Weights of a small transformer language model: vocabulary 8192, learned positions.
Each number is 200 + 20 x the weight over its row's rms, rounded and kept within 0 to 999. Layers, rows and columns count from 0. The size before them is the row's rms in percent of the matrix's.

# down: layer 4 MLP down (transposed), 2560x640, rms 0.0481, rows 2219-2231, columns 256-383
# up: layer 4 MLP up, 2560x640, rms 0.0495, rows 2220-2231, columns 256-383
down2219,101,228,194,201,192,198,212,231,220,224,215,201,205,177,179,213,207,207,237,221,229,198,212,218,196,206,174,201,214,186,210,215,193,195,184,229,203,208,197,221,195,188,166,215,222,203,159,209,234,191,208,196,197,190,188,179,173,179,147,210,204,214,199,200,186,244,191,244,190,164,176,248,196,178,185,187,199,190,202,216,202,205,197,259,206,187,207,170,217,179,187,234,201,204,183,198,223,192,225,222,176,207,175,186,211,198,197,172,194,191,220,222,180,228,186,189,216,228,257,204,178,179,185,193,210,228,182,185,181
up2220,110,188,226,249,234,223,200,196,184,207,226,218,238,200,215,160,186,240,157,195,197,215,199,233,213,203,210,197,210,214,211,179,232,189,209,209,207,206,202,195,219,195,224,220,178,235,203,231,163,219,239,197,172,213,193,180,204,195,187,214,215,202,198,219,183,174,232,179,196,202,186,241,238,216,169,195,209,194,197,176,184,192,216,261,187,187,213,193,203,189,212,205,197,201,223,205,209,193,196,202,187,188,209,219,168,208,181,204,219,187,224,204,201,191,206,196,233,204,204,204,212,186,195,214,210,219,195,222,187
down2220,102,181,215,205,231,217,197,211,186,184,189,241,209,196,229,196,235,233,177,178,175,212,166,182,208,205,203,219,187,199,171,187,198,206,216,214,168,177,237,224,187,200,220,222,221,220,231,205,202,203,223,205,242,205,192,161,163,192,178,210,187,198,216,218,217,214,159,206,207,180,180,179,200,228,210,189,185,233,184,219,228,191,173,199,207,169,211,202,185,181,198,225,220,208,196,192,154,187,221,204,195,189,203,193,226,200,218,229,220,191,191,176,187,209,238,182,227,201,182,165,235,180,205,184,206,166,210,231,221
up2221,106,181,190,205,206,198,207,187,210,205,233,212,206,180,183,181,205,199,218,213,211,229,185,215,181,196,204,217,222,182,206,210,182,182,210,191,174,200,218,237,216,191,192,220,209,162,189,196,192,223,187,188,192,211,213,218,182,222,212,222,154,202,194,169,189,186,192,201,209,207,216,205,234,219,239,198,211,217,195,196,142,175,208,214,194,164,193,207,191,207,174,221,175,218,212,207,219,210,174,236,184,207,217,187,192,198,173,228,193,202,238,192,186,199,188,194,164,187,181,219,206,230,212,217,213,204,236,238,170
down2221,110,201,247,228,196,203,203,182,196,247,194,199,194,189,193,190,222,226,188,156,215,184,174,188,201,197,183,238,212,181,205,194,204,186,195,200,194,204,197,193,222,184,213,222,209,175,199,201,193,166,221,187,147,195,187,207,167,193,224,163,211,215,201,193,211,174,173,228,194,203,188,192,243,214,205,205,200,224,192,205,191,183,232,240,231,199,198,169,178,183,193,213,200,175,205,192,180,183,183,210,176,206,184,179,206,200,226,188,226,154,218,182,157,198,202,185,191,227,226,190,206,190,233,189,181,200,204,209,175
up2222,090,181,185,212,233,170,205,184,221,198,192,168,196,178,193,209,196,205,191,165,209,158,213,171,254,196,188,187,156,176,193,176,188,220,196,231,166,212,195,194,210,205,193,220,202,178,158,189,165,212,154,207,205,184,188,201,217,219,220,190,151,215,200,214,176,182,179,197,168,183,212,214,207,158,162,187,218,215,193,200,218,200,188,183,184,198,190,175,208,219,224,187,186,166,216,216,224,206,205,208,179,205,172,202,205,180,198,227,166,180,172,186,185,241,204,183,246,218,200,213,218,196,225,204,216,211,219,181,214
down2222,101,176,198,221,171,184,143,176,193,190,192,192,199,218,212,203,190,195,167,168,185,203,225,211,187,215,207,172,160,217,209,194,187,226,165,211,211,205,182,221,193,222,181,194,199,162,201,156,233,208,204,193,210,198,212,183,244,211,216,212,187,248,202,219,201,214,226,205,211,204,187,212,227,199,192,229,169,227,201,222,205,171,215,161,211,205,256,205,226,217,237,201,200,211,162,193,201,222,167,207,190,207,202,207,171,223,214,186,156,194,210,170,192,168,181,219,226,227,186,202,199,184,181,187,182,220,178,178,188
up2223,090,163,189,214,166,188,194,226,208,200,218,213,156,226,181,225,205,166,186,217,245,202,167,172,200,233,204,215,208,198,156,185,199,188,176,244,201,175,176,212,179,218,197,227,229,160,169,207,169,157,188,193,222,206,226,194,206,243,187,210,233,172,214,220,194,227,190,217,209,153,192,216,181,185,185,201,205,212,206,218,193,207,170,185,210,205,159,215,217,208,199,243,202,202,234,184,196,232,191,185,198,185,182,229,186,166,201,199,228,170,217,221,180,197,194,226,203,183,227,169,169,161,212,214,204,221,192,212,184
down2223,101,168,206,180,160,174,216,187,203,204,198,178,189,187,214,211,203,190,205,185,211,208,207,192,213,194,207,183,191,191,219,206,200,233,232,187,202,218,194,204,190,235,213,169,235,178,185,202,187,229,197,192,197,177,205,188,203,185,201,159,221,181,238,215,196,189,199,177,236,168,206,211,217,224,184,218,213,177,202,230,207,190,179,199,191,188,180,202,223,193,197,211,224,227,184,230,185,205,197,205,203,204,241,182,190,189,198,180,210,198,204,164,206,183,220,211,222,226,179,207,196,183,189,178,219,225,245,196,189
up2224,105,200,191,249,202,179,213,197,189,166,195,195,221,177,199,200,205,208,216,186,216,232,220,192,197,206,168,189,189,183,201,201,216,212,217,243,226,191,144,202,218,203,228,205,200,196,186,230,204,210,159,193,221,193,215,201,187,187,180,186,188,233,197,205,144,233,200,196,193,216,197,204,228,186,207,244,200,187,197,189,183,213,170,211,204,211,238,201,206,164,203,219,179,185,234,208,250,153,218,198,182,244,190,192,206,193,173,223,190,176,177,240,181,242,180,189,203,214,180,206,213,199,232,207,184,210,173,200,196
down2224,107,182,173,194,187,188,198,194,201,238,205,210,206,213,210,214,203,245,191,172,230,200,225,199,183,197,215,162,196,257,206,208,223,220,188,164,246,186,192,189,198,197,236,214,195,220,206,214,165,179,169,239,205,231,212,204,232,221,179,170,221,203,219,210,160,254,216,203,245,172,179,198,184,210,170,184,230,182,185,218,198,203,196,221,163,221,178,180,163,205,172,210,177,193,163,201,225,175,206,208,213,190,175,171,151,171,225,202,180,179,175,187,209,209,206,221,181,186,174,206,191,209,199,162,207,174,181,177,228
up2225,101,202,193,219,208,221,169,183,180,206,220,196,149,228,197,195,210,201,182,203,224,174,200,201,217,213,199,203,184,204,200,234,177,221,206,196,228,202,198,220,193,183,191,207,188,211,162,190,213,187,202,239,208,221,228,224,215,214,227,190,174,224,195,194,192,190,211,192,222,177,181,220,201,166,220,184,184,192,199,219,207,195,210,201,236,208,217,204,234,179,199,236,198,195,217,172,213,208,204,221,179,199,220,190,207,211,209,205,185,244,201,193,188,232,206,177,205,178,207,163,186,161,171,145,187,190,192,211,205
down2225,098,151,204,167,179,183,187,161,193,208,232,199,207,229,206,175,214,183,196,218,201,222,218,201,216,254,224,177,189,230,216,211,178,180,210,215,218,183,235,180,201,201,213,168,163,212,237,177,184,229,200,230,200,197,177,212,221,219,192,188,215,181,189,201,215,213,215,188,217,210,212,197,217,199,200,166,249,173,252,206,181,177,198,200,209,199,183,184,202,195,185,206,177,187,202,227,211,198,222,185,162,195,182,214,185,248,215,187,206,193,201,203,167,212,163,232,156,177,206,178,210,184,177,193,195,209,210,182,202
up2226,090,211,183,186,175,200,221,166,190,229,210,172,214,212,210,223,205,206,180,186,198,208,180,202,218,183,218,218,173,242,167,184,222,221,213,210,208,182,196,146,240,215,200,200,207,172,209,193,188,183,187,216,186,195,196,210,225,231,230,184,199,212,206,200,192,188,185,230,205,182,185,176,211,175,175,164,200,205,183,196,183,169,220,163,196,188,181,206,207,198,184,202,229,187,199,185,219,210,193,166,164,198,239,152,196,192,228,189,212,199,225,180,190,185,187,200,212,211,207,200,221,151,211,213,194,181,213,224,198
down2226,105,231,201,208,179,178,184,194,192,207,209,191,211,174,201,236,207,198,217,198,198,194,183,223,156,179,202,191,219,185,182,201,167,173,208,212,209,220,196,171,180,227,253,181,234,185,200,178,200,189,178,193,182,207,169,161,184,210,184,237,222,206,214,178,172,188,235,211,215,216,179,160,210,198,173,176,176,204,221,190,200,220,217,180,197,184,177,231,200,210,180,250,225,181,213,250,180,233,235,185,195,198,199,191,192,194,193,178,221,184,178,204,217,187,206,201,172,175,187,213,197,190,234,204,196,207,177,216,193
up2227,091,200,188,197,203,210,156,223,151,191,195,227,183,202,172,190,187,202,231,213,213,229,188,218,189,239,180,175,222,224,188,193,198,202,183,216,220,224,201,222,210,213,187,175,206,211,230,169,204,177,193,195,157,206,205,213,183,224,206,182,212,217,161,232,183,181,198,219,206,180,184,198,171,192,206,191,225,199,165,187,203,195,185,254,218,182,180,224,163,206,224,191,228,194,173,192,207,202,189,191,198,158,187,208,198,199,193,186,190,188,222,188,173,210,218,229,199,221,176,222,191,197,206,225,208,232,193,180,219
down2227,089,228,156,213,204,176,189,200,195,215,191,211,223,186,174,177,172,223,216,176,170,203,166,202,187,231,191,189,180,232,203,214,234,169,194,185,195,200,229,215,226,181,200,191,185,225,204,207,206,201,182,182,207,196,221,209,180,220,215,197,207,193,206,186,174,158,206,196,211,195,211,226,184,187,198,219,214,176,197,194,159,200,170,206,177,205,217,210,222,240,227,185,199,181,234,205,176,212,195,216,182,175,191,191,231,215,178,235,209,204,194,189,201,194,211,208,186,214,178,179,178,229,230,201,210,200,212,223,209
up2228,098,206,184,180,190,212,228,191,203,178,228,188,168,169,206,219,198,177,178,184,180,173,192,187,202,212,189,215,207,221,233,208,208,237,172,171,197,240,203,185,175,192,183,219,210,197,225,180,201,230,175,186,210,190,195,198,221,202,201,211,218,208,190,181,189,177,173,205,240,190,198,209,194,198,185,197,228,203,220,190,200,160,192,208,205,209,231,190,211,175,226,196,183,182,200,200,204,198,215,205,192,226,214,227,214,193,227,195,212,179,190,198,203,197,223,201,184,164,199,180,172,188,227,192,174,187,197,253,204
down2228,097,185,192,211,205,227,178,203,197,173,231,215,214,191,202,163,199,201,186,207,220,216,184,208,170,182,197,177,201,233,203,218,177,201,186,206,203,205,185,182,191,211,216,172,202,242,186,179,187,226,225,189,230,171,215,213,202,195,231,196,209,188,220,214,195,188,169,216,201,214,183,224,189,217,176,210,196,183,189,218,206,202,185,191,179,207,229,183,178,200,214,205,186,156,237,177,193,195,189,196,201,220,215,235,210,199,195,214,199,206,218,193,180,192,155,209,194,194,242,174,210,193,208,216,193,162,202,209,211
up2229,098,214,195,215,192,226,189,215,214,162,175,207,243,206,195,186,179,224,186,207,203,212,195,209,191,201,201,195,163,201,212,193,223,189,245,216,198,255,223,229,188,215,182,225,183,194,188,208,199,217,192,243,204,204,219,194,191,175,223,202,230,224,192,214,244,203,170,209,213,196,184,187,205,184,230,222,176,195,208,205,207,197,205,176,207,189,225,190,214,154,212,155,227,225,183,177,183,203,179,218,225,158,200,200,220,199,206,208,221,182,197,201,231,206,184,180,202,198,249,208,170,216,148,208,237,182,228,221,223
down2229,102,238,192,150,228,176,230,189,200,191,220,190,200,196,204,192,194,207,240,193,179,189,215,161,200,228,195,209,206,223,218,190,198,180,208,228,230,213,180,197,195,212,208,194,209,224,209,206,220,179,190,219,187,193,167,195,183,212,203,207,232,210,161,165,220,171,178,201,207,200,192,204,197,195,210,182,193,187,185,222,225,220,166,213,219,179,197,212,193,235,192,200,228,204,182,227,229,202,182,210,212,207,166,190,213,174,182,202,205,203,199,211,197,218,177,165,199,183,170,192,185,172,194,178,192,185,216,189,203
up2230,102,226,214,231,179,226,221,206,206,192,189,242,192,230,204,231,232,214,188,180,200,189,151,182,168,195,190,155,178,215,198,187,191,214,169,168,198,180,182,190,190,197,217,204,205,192,189,188,223,199,204,227,214,204,210,152,185,184,177,237,190,225,184,194,211,182,207,208,182,211,184,185,212,201,210,192,225,182,184,194,199,177,214,205,201,216,212,196,195,193,167,232,191,217,202,198,213,156,205,162,203,230,202,199,252,179,197,200,206,197,181,217,171,215,212,155,203,200,193,223,190,218,204,215,231,196,187,183,183
down2230,107,236,205,189,185,215,192,200,210,224,215,170,217,200,216,196,193,191,232,214,183,198,195,212,193,215,170,229,141,149,166,181,205,226,221,204,198,181,222,173,199,204,169,212,227,221,207,218,216,216,210,218,189,170,177,184,181,193,162,219,205,168,192,201,236,204,196,194,206,213,201,181,181,181,183,219,182,213,143,243,210,208,193,195,204,204,171,211,193,181,198,161,180,197,204,213,197,172,188,184,178,226,215,205,201,236,174,171,203,147,214,236,223,188,224,223,223,199,183,215,186,219,201,216,196,173,230,206,229
up2231,098,200,195,218,192,189,204,224,199,185,215,212,218,203,183,225,152,176,243,239,233,180,216,177,225,186,183,205,217,214,208,174,199,226,173,169,200,184,191,183,175,225,213,205,229,206,187,200,207,253,162,203,188,244,200,207,231,204,248,191,199,194,217,203,154,201,237,196,204,179,179,191,210,168,181,189,188,241,168,213,185,194,236,192,205,186,209,229,206,227,202,204,194,210,208,203,214,207,191,188,224,228,223,214,192,178,219,172,170,182,225,204,217,234,194,186,212,169,223,225,204,183,202,197,242,173,182,177,177
down2231,095,216,221,196,205,202,200,164,228,190,170,192,242,244,165,156,238,161,188,213,179,196,173,170,206,206,188,193,180,199,219,186,205,202,190,177,183,235,193,218,203,188,225,184,169,224,165,193,195,231,218,226,209,180,197,161,185,197,181,225,202,197,191,211,189,193,233,178,212,220,162,218,174,210,196,222,206,181,225,224,230,222,209,229,199,202,169,173,209,203,212,206,220,214,241,243,199,218,211,172,192,191,185,179,191,178,206,223,186,202,218,204,200,191,171,227,216,226,230,186,194,191,225,163,177,173,196,195,223